Weights of a small transformer language model.
Training: 954M tokens, 7278 steps.
Each number is 500 + 50 x the weight over its row's rms, rounded and kept within 0 to 999. Layers, rows and columns count from 0. Numbers have three digits each. The size before them is the row's rms in percent of the matrix's.

# layer 3 attention value, 576x576, rms 0.0364, rows 2-78, columns 480-527
090:511488509521539500491587534580508493477452511505621482491544528437506562488470522542439541442474560469577437598485515459493473424571424493451420
093:577521556477493547543487515426457495558488495464382534488487601499538505509451549525434526534526629501454567478613451633392523443524496562508498
089:567451513485491463433527602554464530478506394413579503514504385498492456512608475547491534504507461453528424503513503489509419536468422459389542
092:555499539501494463481532540573447390591547406513517468496455569520527511461548533540512553449442571390595608482601484438475504448506498451465521
087:445587465519467568516536545510470491475465516545478461487505554514505420595546484502494473505575558544531490494575508505491471469525520556515427
090:521522429527529538550595533488423517487594497529505514515530471494487440470418510435479459513530475495465465603488523507473508549446351524532583
096:629491521477446481503466527465515484484498549472523506501447437446445497506488456506484396475473527475556479466469420564525424550517503421465476
093:488387483554505505522525592508516456451470389509514497482448421559511562515492550466503475528515455459566542440537401564486439500523348493531457
096:373557488476522569460576471518523523429475477531492452491531517455523512472457577443497557477476540536580527440454459522525481513463549497544460
090:495528470536408523515557479525469535488491467473494513538481548503526484448426445461492510507493431524547481525511460569563550480540523558603477
093:509460468523580457403558483470517549433531449543415552522531502534549562408540534567451507467486534463539426464501507383514544498464492450565532
087:490448570570473443535467537519553414508432462478505468486506455493547492466503511402539498461466449504554599452398432449515521559378514546384528
097:516469567522469450555486497476490547408471544527466539483487544551488603523567484520529510463493428574528474478407428525452455512468496452512565
088:587423562472494431391537535449585453532441473554522447507478462564464501496523559547553374513525547520437530497485485568462579480550505489456489
098:574384503562414582425392417449514529469485456428487510508523498459509512462466438490425377521516420468384552619568468571489495503515489479457587
094:509451442481470510503489522515508550525513433480509535503583499479544503566531527436463487496592421500506441507432537366457550512434541432505535
094:570493499513469488439517553525541511499526559505499472497497465454576453454429520495564582486493476533471423451431582493483525618475490424403483
090:475428431448431467502475543572486506456435581537582454469468468475572464486590495463468538484517458471623473476553534513457512456512521480547539
090:580613468486492515469574558472470591484492519512453473485515564449374531547447547480410466524499501538556587492387584464502495446468550450541533
095:425544539509473470541445447517427535527507486421464450521512471524516525551474412513463558570419502436612569474489504428505490593598517467504485
092:572458500469518511536464537445537433463545405476421414510507456534538383518570514428517578442485439467376497475492493495523480550513495434519552
089:483503541464552543443519422420446574454557441567484459492537552440547515510422523461547540502372403540437429569506537571509425562437523507467491
098:516541529475500442544528497506510422490487545584584528508562552442526486541615624554511482520426510560567589532488482468504480479555447437437507
098:486486513503497442457442461475469444438554650495496508516502449447466494529466531474498497500406445420465477537503432490457498570494473537510531
093:489495429517502466558539454477439431465451511517496570520547470437527595545580524598563497466542551489503471536508469520599506501503473489476546
090:586503505458390439427545589434485459560430532485530531484481404453564473503527429449468481453623503484477382560565504615453500557551475514438508
094:482611560489491483458592463590503523470534562523495535492452451498506612600509471509471576481433492511522496434463434498517506447456536453509486
093:525508468465569545408489528375569480525418624507430540517497515524499421498498444505543518613407423467438508519473542491430459466552501520487540
094:608534536530561517424442412558485505444526488559472505513490491485429515534411491525504367428468472445548535401530486452508543412530484519490553
090:527604534524590576494514449571463572468499472519562547525445456434472452603455446490533514494541413566427500551557508537489427458584591394570518
089:540559444494545574464384632581421430558493442519513443480578573520503475537532580499494421474448425451491519500572489532514553360515544342519484
087:498594490448466528428519441480500473475377544477502490503460491470543579432451440593458542492431481515513501518552479469609543497498430458538403
094:435505666540565497435636457525527576543478526492473480525569496476466606436523483494519490458430382437590527493496493500497458557502518424496489
092:530525474514511490495477520441522436541516505495429533483456524423541450456535396459496427480535581509510488461476481604494512379487497540481471
095:561475553481558467389446436309536539527581480445446463521469480561471483464549471497457474474472501554388451516454548483497459545509485509451497
092:499462409512445443546557487557471442468413520518611482492539527501485568525531520618450433466495482568600605437457540485555482438538451569467515
095:504501514546460547453479541549400544579515424398515470498511511517608512543532392479518528559480488439523468443595440459556385575510561475519534
092:530374464474514522496434433507478597481532642425488504459551515480526457569496517504580543622471576578436545517477525507498445475503496453496505
093:511618527513499499541578438433469463497513473491508458481508501554450501601505631478547491525451399427569518544546505409510524497488500500466486
092:503492453518449557557461611465486512583515478426469546479425450561474525512341534462516561585551572483449477529590515471539605483477512564447543
095:501562552468537599514531489525544490463522522544478572503446501462533509530431569465515538542500496523495582458484513433599517531404594500390511
087:543592518502429523488455428486504511427489559491480494482599481399456549386455479507559562566590496486451519511534625514506453497556515573492522
096:536641509475549525510523535590486508603496356503544442517468466507525505476559474461514480423578393487534524460471611423438503554589454552460480
096:521537532517588382518489471492504509485566445480475558471453491571490438525416580466477519524474466468529439514553468570458597490529546491546563
091:534426561531489521516405473524489507472487452483530468518511463479530504507599464426505520480442522502509494612553540466591544436471478539456530
094:545435513517494495432515466507524470427589453544528536469550488534421441499498430509562543577523575460381567574570439569587515520486469475487475
091:481458438528457508449533471505475499530521533420513555508447443618468517475512348571555445527528495459488569515568539450504424475508545600486570
090:471464465484461535463569467416487425448536505384416504462494487559554505507487440534462423476470463531348481511450558589543492555459497554563499
100:607519538521529487540487441450590422523508579553534486513495465411455557432512471490432579479546444405427521508444507551485583502518370521535519
093:529380410549507519548563542548475514467472505476452505479538500402484531392525487546584523473507502482459525474595422497544508576550534575550514
090:438556477513472560442401444592462436436535531444534541536480510475519511456527586532527535428448494599583448527433511486483521477490394501555489
094:520540453468531498460490499546516500506441444493462555545514463369501420635597520511567509512588487511438487484505488461478521537562565460444454
091:578547561521537524467506495645490532495413450541504389511451421465508493533410454464529544535393497528631473507521553508483496528472470457428484
093:507483438455542565504525458398468564396412482584526572481376468528486476480523423517450542510534470522533555526512435427419509480451422544535432
090:469534510548524411472580503499566369355420462443538515510513467507400432397522548402445544367468480454561569432485490376463493515513547405488526
096:447398493474508522494426538540484487471454536526466452514529459469533545536506520496558599584574440549524627461616435504538460432571548571488521
093:555319480524430486420474516375451533376517415436493511474486512562519490445564477454443449629401446505448452482502466436555573480489492461492411
093:474428492488509512500521535539496502545558488495513481479513516546491483422504517543527498512410407503523427541460448548520520526430489477618533
094:430493518477392445567499535484507469514474498569396446499521493467498530496550512567571510513566443530425507496513592563424528523472421519533467
092:423487496470482445562509411547465483546517520454527485519506449509510430529527519487487413479439604572452515438529538507560427572554534518477505
089:514486450464546476466549411588515488553436452478441448494527433436471500539496540455521524497526441510446426503493509545395464580590482458516465
093:621429544461451560487457457504521458514508452491500432509432470428499473582505463449558542456553451477362547608498454614572550360438564415481396
117:517544520461507475474514566482482443577473502387429542533611619526537536509468476574482477416374487535517379521537489440532464490485445511520606
115:499547427470581546540498483487460425569427471471535475498518460412463502556503490466495552438602517627549451529480493505529514528633474495495457
117:517523486503519463490572536430500549570512425495449447487469533474494524572487516591473541587452528488494490424435478426403520582545559407460530
110:525534563497504522584494526509446434574533448471538486504533467513504439554431433548477604505485518521481570541424535426403526601519538528436594
112:502407629515507508539556567465494558462542437431520483529478475603500449570436430501464527472531461544468552525561532508466442357566532494478543
112:532594495503517504555421537507484404549514492481488463532474481427538449525473488491503376449426451472531490503563466538436496503506564403529571
115:502447548497482471372510511589569420569475557514567461500560566476414532461544464456544532512527582454472584511560470413508420450485497517634581
111:456463490437581583545468511494534470582559490511479440501471502514488530473445490522553508499466503543520468510474510513495634444556543501459451
112:429500542527488519510475550537492443464509486516499446507537506549511544525421542558544530522483478419449478526417506539384504441390478523403493
118:494516586502465536500511601526519560539551526533484506476555480400467508500552561418477532460553518499572502429547483532468441522487522452558459
110:485543518496474506594526466517469568378554466487529366495422510551517479535567517547441455495527584453501446511451541458562529585515483471498437
119:537519406471429499436569446472509491527539458388524471498553427522470501487506567519480439527503515461478435510461465520446423558521504535471498
116:466488514540513464447427450475510424490520579409566596498484452545474502489406493468504386495539621450434547520488397581455475476483524466532452
113:519567492519489432550447535455430512520479555395562441494467490515488535500529497446571517486553430470437563478476515457511485429442494440454495
114:480545569494541455488435503484457543566546420535602575510583477538522480435460455443527560580498474519560558458541462622509426505509446541479464
# layer 3 attention output (transposed), 576x576, rms 0.0362, rows 2-78, columns 480-527
093:590511450511542468445553482468556494517419527425422538504535387583546380560467565445482511516614523469488467501471502404443534459418469529533541
096:541512446569448435488424534421493428525499498596472519453447561511451560497502535465551520512498461410560504465573529462502593488532479455541548
088:498474557546478542463493522531421550498541505563505493511540510503479647554511444523497493452570483514464502511494497588512399512512529577403516
091:527529490631421446509526536435446540482461394456511523373514502467528577468467455504487528508529490457539507474580433456395574604524579516486541
088:421583454444553518480489478569398448486520506583512453447524523525515546527478499401562486523579428418506571546487472396502400441558493450495451
091:492495440438503441543534391426529495452487558449529504438406540463506557517356507442427515419553590467491497508521490522550531487573583478487432
092:487447451542489546461415498566482462501494521496493525444445487447471400521523482452472490523426513573441472441453473495521478462387524475495418
094:543438429521564506552531550534460488578441486503563588533519429523433543489491613625522526531394544580526471531504421576535550477486581563488407
096:440486439479510484439639448567411440508543471470585556513489506489467443511489546494491521503545463530461454496469475524455519538497524522541483
088:515526506338517540424485450484566433474497564431492504547550508515390515477388483562463470446463570500406498515492572447483521499519490431588585
092:612498530472476466472476485410535538462555522482491485440480491527439529438438557613442430539508446447495479482571469491535528499487501513475506
090:506523496453567488436558513488508533537540533452513413424597535483468467475558432444486534473440538439530608475439549509535423571511520559462544
099:523524579555530539497510514528630464527469585533487484367528541524440442512599501523550575419485498458456498486525503460542522532553553467461469
091:412514459616589510557455480606509542457515511508434613531474458591428506534491363549505472441589593485519466552380613510531456441526466556533488
096:474535462494503519509474519483599631473456530472504463409529447520502438457553475485433511588583513456460493522520546575505494438465443464456415
092:570464476549418490509479451516517532556452478548488477559523435543418433461503498555424448470604513554498514417495411447581420508481474536451607
094:508515521537521457405474471481545523520551470505402474380604535524509595453454510508521516455417435448429528516455469551500546508519602466437503
088:371457542537505457519471460513535475555500509552458427425400493481537470484576528446507458502563461577488403518455439459492523393545544594412489
090:403492413477527577473538557455526475476518581550471457421500534527411413527463453429433453500503530539442537506533542442483534572502521492550527
098:408465513597497374488490502465470462495449434444515561536468468551603521547415512426415469498434580494517507594514441502563550418594436498598489
093:515476586507551456578382426421477566525500489572445534590534551490516559530494523535531491469429485508560540563467435525468545569561542442462569
082:529490486535507531528554501454356442497514473515495527485462473466571556492433466572401477467522476468588494457526436487539547530577515479566527
083:558599503520599490443587556523640544544418550590538503356531465508547443502559592458546460512573419527501532383476551471511428499493515464505513
098:433411384500402506482494545467526529463511504452484598524482456551476465580485429523511581473469514539491545576483476450482504441437598424538419
095:477533546452548438601530586504568578559581471496475466523521515523463583443458486513422511369494581541398462559498495489469511551510524466549495
090:470560486579471544518429533416532515428481470428480488535533431367493537472562507529555555571585490383429451605516548500577513389494514555554487
092:486626582472645510516530506483523427465520480445403497577504471476512551519542559530520543423483483455456552461406533541570547469539553528495480
093:527563566579526566549419516453436473448520497594423464557523509456502517585502546483445574516459476536503474466504537533372445480459525532552400
093:421581560464591453515482490572465456518534568491577522574582504603484575492467586463454589495384538401423521535500533544521535519513578493444553
089:428511478462488549454393478530495403511480401533473546618575505461485376566422534456541450440401437489471510511428463516618459475426541462529522
086:333490540518478523444446526426537502487474506521550371369519440521453554579577484540457476500546468526586425506496523456463479504475433458455494
084:407584591492525467531558449440401416409502445552399494536519557463491519471478478517454484530463565452457494576557584528472524479507549496527524
095:422472486444446507425550548521457505498479452517556464458526618518466516408514486369503514486537568515558484486586436551479526544511492543489475
086:499547524578509485498435536537495494399474510502559451453462461603460523426511514504551587482431639559528513418481568502446515428506463484509418
091:469520512529435568520430407449419563554555504476544436426535614514502507531405408548467477556548560441457463528531484536532546445593524553427591
086:462459442522532465524519508612630580545435510514441530387503527447532508562668528487427594478603485598468478435448543485418500434480504563443415
082:533522482464553523503425498459369485524607477608617470685443505435545614440416494519465487547510533479602390559599543491550550518486405538480500
084:478511454554423494389489506582583534449447494453518521415487535521503429596552480528543514583579527562548547392561445567468479529488435426467457
088:578550484485492525563497551433500527472548551500495486459529498481524567447478495414501462491580551516558470436550427456461494527558480493498499
091:495497408527480530534429469463408536432619559519515489542457488474508500451443482553415529520559483516523476570479559512553528459508505453495495
094:499457514477463466470542466507490552490497527521416528447479530488595549530475450517477515477501446465491590460471463555518510516452600487425526
090:411438445519416473459484573504429487389502509437420490530546538486458573466416454413486481572384443472421550439474462425471447494536570514496475
085:436561441634529513520448489434438491539479511571472555717553450458507502468483593445519477516517596575409535479542399488455508508436490447560574
095:509442547525474530581486539494635511502544518477491560433486522473514479560508488483462489571434398489574549532536546467504506591516549455534492
090:441556526475484469551493460545591531494518503433569513405573514546480494536541456469605529480459452506548523479490522490539552564536537552531446
090:511451542547458554435434481592552452444485438469516466568541451525538514491488455430424490471456552629497545523441543489510546453522460500526474
091:502458455539474550460377425501484479429501499501492601516586451396517505576392498552484555505498486548487539457524541476482452489481508432619495
084:487463492545540493495445485450433514467466563512360591479451507507554587448483488578429501475624488429498433518539602508564571485558527515509450
098:492488519506453392449512522473524539481444492469525524410464500412493394433543497440539581488475493473449454515520453409489506444528550488467507
090:552494519449509499546501468526484463467515413523486635523477489488559513486473419481511582550443514461478511530481501430410474496520497567573481
088:502521543418482400445472491439564560524438558495453504424436644458566640578516432469425510507495487479477545461515546527412483581541636426517475
076:479455482591547507448486545501353436548509464494395510767461525448497551469486474500573434499425565513449553487473441505520532417488473433451532
094:423457531530575418463536428500473520579490496507533462526560518452488475470530556519419501462468500447450408391502519502472537507584480444583520
097:538490540473475573471415410440547448472466570479425431553501488532548472513542423490534582467477542432438440498440474573512545552525625530464508
092:603512480383528493582606498519442469458421555539483505459530388553464538521522574550471452433433493493529466501500500527476468519495492522398542
098:534454450499413495522426476499529422548553621562510560451473464541506443501469581507589430561528506532540552451497560472518541401573565481551479
087:568406584610496519443499476545547496466509488511479507462505420461515570523573495539485487447454475508567508383504442433490563468472468504491587
086:523490528424436508568472441464447536482479550576546547440366435489489444509418498577419430503513488492481561542594536455526509532494476479606543
090:443455501469528505572494558504486573423553462528444539455491501450459580512445465497500477548465539452486492453418538398494526442468486477520504
090:452561461560454537598430635538455553580481492482541443669512508425526555517572569539500473506439505603558469441482593379489484556551427538473451
085:494474473538501446459548442465603457551503548495538525465580567480410419434512559446407415438533498537530485470491469577575474472430489540470603
094:359465508460443448446547455480530577530524510501513520524435536530541519490504427462545504521538476580586412510429542583487565495470558597484489
114:451457417495507528401423514437577531443497455554511403660529397520484459496502503435548568502494492550457495498466472421469469481411547510498516
121:447424550541566492546526457577441479592536524608470593514505510536525520523457480511490574456541540501534415459515484449551430507555575493548467
126:519464466560465547539466488589443455588545445539488464451492424403484467461543537494495520467502443578571418600429539510566518463534483538521464
113:516416489473481464576564448467468469506488508460457509634492608461494464454525523433499472448554493508506506597521520522611536501448558470556435
117:499561484497469475542520487519551479551486476554530549551451563464477440590536553473514445523504476405594515563549502454462527491444458427424583
118:495550560531433522608485466511548527432424523513533530504480607519592510449511602490561493502523502472459510519548506501450468525521511473485575
109:557563470401553449422500465450522497519472464464516514446520375421535572484456445506497593527541534490594564498390508515478446532438579508402483
121:456487460483446505527533476461451541526456530519571476521485549598523497557556529564477472533599514531496483476466452442479431545495591507563562
122:519530533503545468445468423387531512510500542487431474607521551559449507420547576571503555367494529459579566427498504501504568518530405541556535
109:489376536463531548537505443561414442503551470405506493637527560427454608504553474532434500489406449508497520444401421488489466480431470532540478
115:511543451542481563464577525421475413511530540499462482510524404529526496424443454464436467551451479460531589487586589605535477499540505493548472
125:563590569556445538522438523493426484431467478468485450554537567480493482493448503477558540537593400547589435543528512453600451455423533580536452
125:571460546487455415533533553583542452439506471491450483442533495556517481562608441516508505457514494456540441487553531458502461532445561488493573
118:426507497497535477419491511531565415511457507491450470365480459433459492554497503561538474519519562483521549534513541477420569574530514547546442
119:439492488460529459479530477604524479519487421481555546550484508427510471484546612578499487499487542494500512530436590502487494490528565481521437
# layer 3 attention query, 576x576, rms 0.0379, rows 64-127, columns 480-527
122:541460515477494489475450563498406463461517477533580551528466577474457552538493462433483497505513528543426455538547523470507619533489476564442483
099:515481485445480505484448507503457510444453471485516562487477555473427516494569492348517508454576470486462421545546530489476548555465508475464538
100:519542490516515458439552504449467539489480524406533423500498514486498445540508541592517486474495541495482554467458502413515393491495520494479483
106:555544561521507541493482463443422479476468494527425533498501430472550453481500411494431458436516483438404414538490553491433496517436473434490539
115:479510536523523480523483567570476488561529394500459547471466567595512524497471490467510537524429483543444479462466517522508426501480544564542517
111:549500652476482501523523535399410490477461437548446516465468378494421469599502554488503495548475543435512418494505506536411440490558478526613508
117:578488450513545488500442482622480532548552493468433395466441516513458556499525535552442456586489422460421494544543462508502537529438496422427529
107:471535400456522529471400486526433466466462461555583497518558504517495500497474494459484503455514528527547556473557497468433571498438566449554498
104:507536492465611503540531547593515488496479447435399569482483483470481499490479574341491410435436522572560508524500458457519540531431539540483489
117:491547407441495581546507520503470460501505511515482555462624519545420432518479517558517495577476461476411507505489477578437551455452461473479496
115:593534466457598483493477496630469480481527498418474502558501557554556515371579432424577496416562501503394540485519490448591555454503567554397511
116:516555482487563482453490507393547476488451460405488451494548549429403464458481575503511565513505437445524454534532568430553559466480587492405452
114:501495489522448429519478542440456454521496546522561475469523457461474490550452520533507484523493559457551432517481507517456510427607477481462487
108:611484427450527470530465509490450538448603483485426614570508527604429560529504463524486537536509432530541539463534504468428535460397489504517559
109:442493478493549450549616542415494434508472640428496446457479456439511430500598508518562489495581432583426503584416634440639568452523467520495542
115:530553553476467530534513502532589498532460485494479437528519523520468424566504490561546551475515480594510447486460458585580527487527508502476485
129:555340518500448533454548465477557563449465545510473422540517512482593542474518468479517547385522500442441610513461505459496520525465485561462516
127:486495486480473530582508518453544496529500554450523444452451489505538411581513551461556459433447513522463540516476597501396535433587420490552500
110:466488585524496518525471445436484529504576427448557587489499484509468460504445570512501449465376550546481476561541577518566512405445417467550446
125:517512461498487461496510559502470546571608527457524509510598600517539522467511531497423504484486502504543457525461501439510450398502448505523476
132:493493437516577479539435540500488488482469474553535465479398477508443604580530525429476498466471517533494488553517551517470473531562418490447544
105:542543511535469511539481498548484516448584454619526555507514534472458618511412459557464559445492493483576413571529446447592522581522528443565397
118:507465424499562552545558506458439569517474537515526495492453566495452501530484518552516529638522515518535592590348531476545538422468493430596457
117:480548524434469503591557516467471601484501424579457524503468540488421481471503516566430568546467475480419455497392584513557489505435428491459565
123:472603466577555509488544570547512420504584485488521553498438463530510429506511510548481494541532516570558482427444570485457482490509513635532444
131:526490461542549547520487516472574472604568500644471530499404547417450434458638549533495502494523369495507399522514466499454414452449533467519496
121:481472557599617497554539503517599578553525468516406398443500486486544369399571453483617562479497596441542479499482537514503515515536501438510490
119:541514462488492537496563488489552474482451473416523575502496586520492394400559451533585468514566501436448507511474483568549539539523451539564481
119:529537571538495433481475528499504504478584466545492468473570557512655600523569439516510479527445522554495568459490446574508536512523492538440439
121:471462506512490586507562534487462561504442498475491520462442422563490506506460488418502525484424523456484534498485457509446488465479570487535526
118:534530527462488530603477470510434511425506494528536551467501530474513532451488468501564497433405602414518495480561570426487403552478513481473542
125:589445555500578527545528488449494421491449485482497489507521505386455448488566526503501531506536502537505534535528479515472484503540561506525493
074:487481473534472502519514454477528496513470551533481443546437516450563541479519530525457491626435551507510625492407478434369475496564471521489480
089:603492560538457517527453575497463506460520467596503547542439565459488609533515483464476543517439474490530472490536443501442550501474487484558491
092:536541514460580527463510469500534532452493484420411450439541535608537488469527525511588556526529530442519514520482494575476409507521531557521431
100:467500495485548529403545579583520456508557441530529530512370532512473471541537424456488513505512506493470393504568509498516569419442518610508462
105:497503461440479579514486531576381411516539333474469494495512558497482450533444479474564522512528542432506381519478485507504549469480500539575475
107:620500582532499552486458463491593560539423547511464450467450520590581556479485651593448536456488462431536517519515472464532509478506463502478409
114:454454500507523597435461526489497421466606502397499513521535501536391501484484413359534487555579570507474492511422504441445485524529569516473484
103:516406532525428484594458580523540535488532571559585472472518441507439507583404534499468481531438483479458511434462520527449424552564399449520485
101:464518503453528518528455543560510483428527541445510562526434484429482437571531452450518525468502513544509530573555522532372616487487578547480488
115:459465489523407510443482478427526506540550485590443514505444474554496641414461445500475592570455473454485533453492410523481513513475431473528478
108:421464485486576452487526589527580561504461573486561463477480537467516428467509457543534519423477519522578520569503580536406583521467521529555523
111:480536507487567578472534512490490434470451460664524515496467577525430484520448477521425643518547502607560496532502444596473512597471508467438394
117:534502560595472502532534455445552376509501429561446520500537420512533568413595501527555565545448509525545467449457448479544514501546468498443404
109:392482483580491504548564494428499481549456580456442415428452583522535492533601487491519572506562450579509481430491485470531460432442465465530526
116:437505517449452451548448553322587544506462577603561531463614522455477487559596485516424562447513525443543480420489588526423488607511449434485535
122:559540512492602477483586552547513430449482498566546524494622465415483433534444487602510514446492486482475476546561489456532444492517468540455523
122:515508499473493580453525380517527536436610585446561498515412449459556527469511483452618510438460545582494558476566476456439478528519557542567516
117:527488460520525488587446435422497482453525481526550519494496488499515572656448494557417532575477478505480559532541591460465506604440498624447483
123:406502555514501436460441548456526517434603468508487416467494493394538500521540573490495539541511536456481483443460514584510528514581488501490427
126:431482419481447547507551588449427539462537565443497525484435404535487449488531575458621564535489516453586536510491482490481477572525473549552556
119:480554463499418614398519534483517472456508451555482453567554518464456534457437465493527512528434500598541461560456467474354459586534587479500476
126:498491559524498521574536512497391509484497530490465640525460537552450562626494505528490490457436473471491504563508419397517514587553482543504504
122:400503476534575532435559512426621544514410517514542504444518445562533401457600508557577524556534436511428524562498544527525439449526478447564437
123:483468521442570470522438479537463483544530419451513487515574492437514548498574499501517540391461450401460394574509457514456525528482481532464561
118:523544479399487572606568578488434537474505402426460578509479479539438429581529493528465463579536497528478516487422563620554467440523458514471531
124:460537424434488474508552433552564478532521530551520481497514516561524518522507506412521436530412579479552529503483452486562551451497425496467475
118:528471489520494455426424466450510501577471497522516525493485571537548465621464546508473514485470532429468545472482532517412510440530458384533472
131:585538528500524519440461510540525461554607467544509555478498509495497499514600460540596549469440521540541514606499552450465485532446447487568481
122:510504474514495469461473485577532472432553415488486435507563535529551488518443488490543482499450573427491484452529484568475546556609532571492577
129:495537527509547511536520622482524492453503512499444444475540575495486584532580527515497504392498506501567421549468517415553464480566427572497593
127:452479494543583516528531525447548433455519579594604480516486488516465386431502449528466489573496469478501415486507514607484493409437455532537489
129:572461420534427488518510531487435446559488632319485498452575549510491568492496460460531539487512436501412512575467523520482537472570476539473524
# layer 3 attention key, 576x576, rms 0.0376, rows 64-127, columns 480-527
105:527451504370422377455535473437413481500555490464504545601496484478433585587492515538446468462555545494511510507527455511513503438480496516514512
100:442567516428448458503449494440523477520486492459582475544532438524522510483541492592549480509642532529480527542495513524605537538488485544495460
102:517422535587533578554477448524584449504416443523469540473519615524518471414451404476472481518490476518506492465531533537496514557505484503469457
125:491455440447539500498474500536490574602482482486546394494514521465415567453551600575469534570523548594528548478371529506488535515535530481497504
122:517461526464493532484496455442571533451481584650512396478541452429524521454445467532569519477456475460497603558444535499557556537493415483406530
122:534437508410519467561596534436445514458477570467514585493553543384475538550405474495454452384519532461533539459491530518467440478541460527532502
118:481506515449405514484473496517330449515514503580498473545424298442490478452489588508412543526516573456598474536530496528555516481470429492512506
100:545446545507468470466469527533515545465562464479500563575499536498425495533437474510445450428476498482481495513530462484564569564524542481540567
117:466591567456466494454522568458519424539477515504547429490425460493577495456503569500500474534553501475496565554544441491601453448574434462505550
105:558442536540506510482610531531476486460556517491503509500486496557446440509564495520475504518434459472558420500503452506380520531414536481521552
106:508608490529468559546444491506443507588565496512520485536486578523572502400598528452457473526559482558461457490499524489533448392483491489427603
117:551531558472432486486511507518578623481497469470528507503486514474512357542492500475458401441576492516545506595476515464443473547418541497393407
113:553486529503507526443616496553541573468412607442555486505518523563490465513413580610584572472450481439489541525471474536466605454474632471411548
093:539513542446480436513496525513519531477583569447444590599502529552471446489601481369523497450534466502501513429539545455560486532457460560485482
119:627503581531449442468485564552557545458504522433495503489478506466469455489516538442494434457494464529497534453571524501506547540536514461504527
110:437541563424520526443604491546477553483473542582488489517539543560607558449528561529508504515580488501556590451519511548523474458484540584509445
122:528585461517549491586560432408508536584509450517478481487571556498572558464519532392575368476506500456478412523505570517484450448555533561428513
098:522474564515531421533501497478504480469586485565591563444398519511531408506435575503465462516502545481558451546504413560457446454583633542611487
113:518438447572536507494448504521520518491586543521445546465400484460483553495523541551510556486427560498444513514489523494460551387594449525531510
119:593521514533443529466514586491510614501543512488490483477388467481535483528432517394572479474388554523414502481502450552474582499580600519423454
121:407375581482595453434544575495465478530424472401490453470488511510485396463496510541552536571540519466509541523514442434536449501554488545478440
102:502495445430476552457434488535483492540483496475445513606618481566534480462568492444483487447390477501517448522492427531521589518544426487457445
126:404468405500540530530502453515548562527503483500456480471552504518557467483459460518488539502450477522533552428499530526448565531483492496526497
126:491491436435552499419556535543462456441504504433441505628504515503529517507462422530456426415537465465474495580439507520514527402473521589560553
117:537501505582415490504557521470611488490583527458530495478469434460427464510419446545503375557488445481567536512515515479542495490547489587455448
126:443506457404567506500467488622486423484529520485483517567514587486443441439464538522509530496481637471494458499491469382550455394458445540476377
090:508522511381451419529517483476482430537546514540470415444476537569502567492452585487363515485531535555562583515480485526478494403463494504569524
118:445501479462582450468580497495464539475417473485453465398547510414477555455566543567516459483420456565546468457521491552555546454572490503520476
122:437590476511493521501528453504467476448515483460479631429483472516515564432523492432421449599510479417433445529455491488570509645541476449457500
115:480579464491482409604463476411412518518575548573539461432483471484545609576517441533407595472526571516467454526461400438458495477422499567441496
107:578570501438484394476468491425436532573450501515455507487492465493437565526513507541436534412448577523479534448471405470459428554417554433526511
126:481460406476533548497478509578416511419520512562491561561571485440490473545483518534476417526493462495477525542477467590589463537395518470551530
086:530486509427524415474554530480389580492555484559553603548493515472413572567424482528463512535616530482516468584525489479449523459506539475464463
090:482491422415396391414563492510414486518630539546504497632530484485406465658462517528494540496593501511479520562520578443514453491520458507483506
089:431476524602573604563478522436540524534419504487476403434478520558604453463574473445481469495500478541410489403503475480526435501464522427487486
086:548509533421411347510524521451475503518533498504556512579513430462415507472419427490395442463544550503529436561462542454520480478491449542420515
102:521521452444550489461470560402427429564506489466519544519428459495492464550413551482442493521398510488506495515462495454529503489519599464489422
098:396475442613547449414486459482459514514524496496394583467486482488552463544494557517455556562513533471519510523531585494443510631444576525490523
111:444531456491431507558530472489502383484494516487485413522492529505515551416514517507425516523502535486419459495516519529481489499436433448558481
110:441493443496501494479496542501458558418522480526457513490517505484527507510431500478576559527475555512517493474502420464457626568501569446486488
086:511601446436458439551488481545387579509517501574513529585560443500407556513426437507502531516486435489513435482497538481481460433500390494536565
127:559523415434461463552473619538488420543473531430540490486558566414494584471566549468498423425472430501518461496482556492537520460477521543540556
112:546546509498496476439471534538589587423528410485508561515523567454516482497495442448458507478456543506427520451444517490412472580482487497579443
106:473495519420593515525522526499473509626442553522462513513520547407481497475482599487400461468474461533475583503513577444525494451459519571448451
108:417521571562587569565426524451538486521459435480482460406499463497574523363546487449535497462598554385479545478493521485495538507512514513413440
124:515496513545411536521480546478459497459509499539407514504488427474579476584482442506588536534461487507520597431479518525489513516482504514539523
103:489486534539518471507503559500557527529429482454480489483450488473572459541550594518491403413555452580518507433585566439474478467472551567511538
118:512502500515471489455434512489478460475440415408572457564471417602456519484443398464572525396465476492520472461551536553478601573483581514494503
120:509478592492523465542469485523527558542583474462549583438472528432515474552564571500567514413528508501477410440530515450528387465505431507432576
137:448504528486464442461476501436433435596484540546478527487459502479481520477459465503428504503580498453468441465489466518546355495467417492418484
104:450539530517512486437485434492521416516516428540489515402633492459579565475483438563430554457451541472484537510567505598500481437506434527502490
120:502495421491481517526446482501476549553485459543535539493441496466380587529445540564579563465561515464509434390531495421535586348519507548512592
118:430519524443519524449501541524501511569506409527550473509533466529524571491525529521461479568543520522518533534502609489488503519548521530506457
109:447536521446610583612524453490498513550429524560492463451477513491555532440540505509486537515472527503548559439539508470519540528421449544478474
099:601464494536394501452572489453468528507482467456423443393511415512445430501473550528472444478468537508437498506513470429439507472520459467512579
098:414477601645577552554428477497526447472490491470521429551500509458572537410572508481528484495484540521481437489517496509526513581442480532531464
119:566447484437600441513535539535517471503538584438448483555533552457487491575488555541484532428432443447466528511524495528575528372445494565501474
115:388528513596552464499515511519501381544473546481483487471515591507446575535551452402516513522535462519639499379438570582484464517548491505473497
143:486540477500411491501508544439405421531509483564597529604503476499488596540474455479509457586488466445497555542494459530473451496546465461531486
126:516480555429454549571481504461524528493483514524438519509523540409509426448436528462479481478414501523468551513551539492429494479533514536559556
121:488488473512489511530464449493497507530629458563561511523455487596501440579458455439470501610545468555504491431414514529595486506498584464503619
126:527507495562546376482431584525570521538456429489466444554542441522443517501518470434512474491503497565515562494505423443520474493451487549407476
125:404537544417626509449473474480428541508565446520471569543446513459534446589440607505426516540567414569451498510555469469546473506503468494487510
129:615567526509515545576544563545439545592488492461513423491510445508422495512451477469545515598564459447426538531449497533516493609552494380541562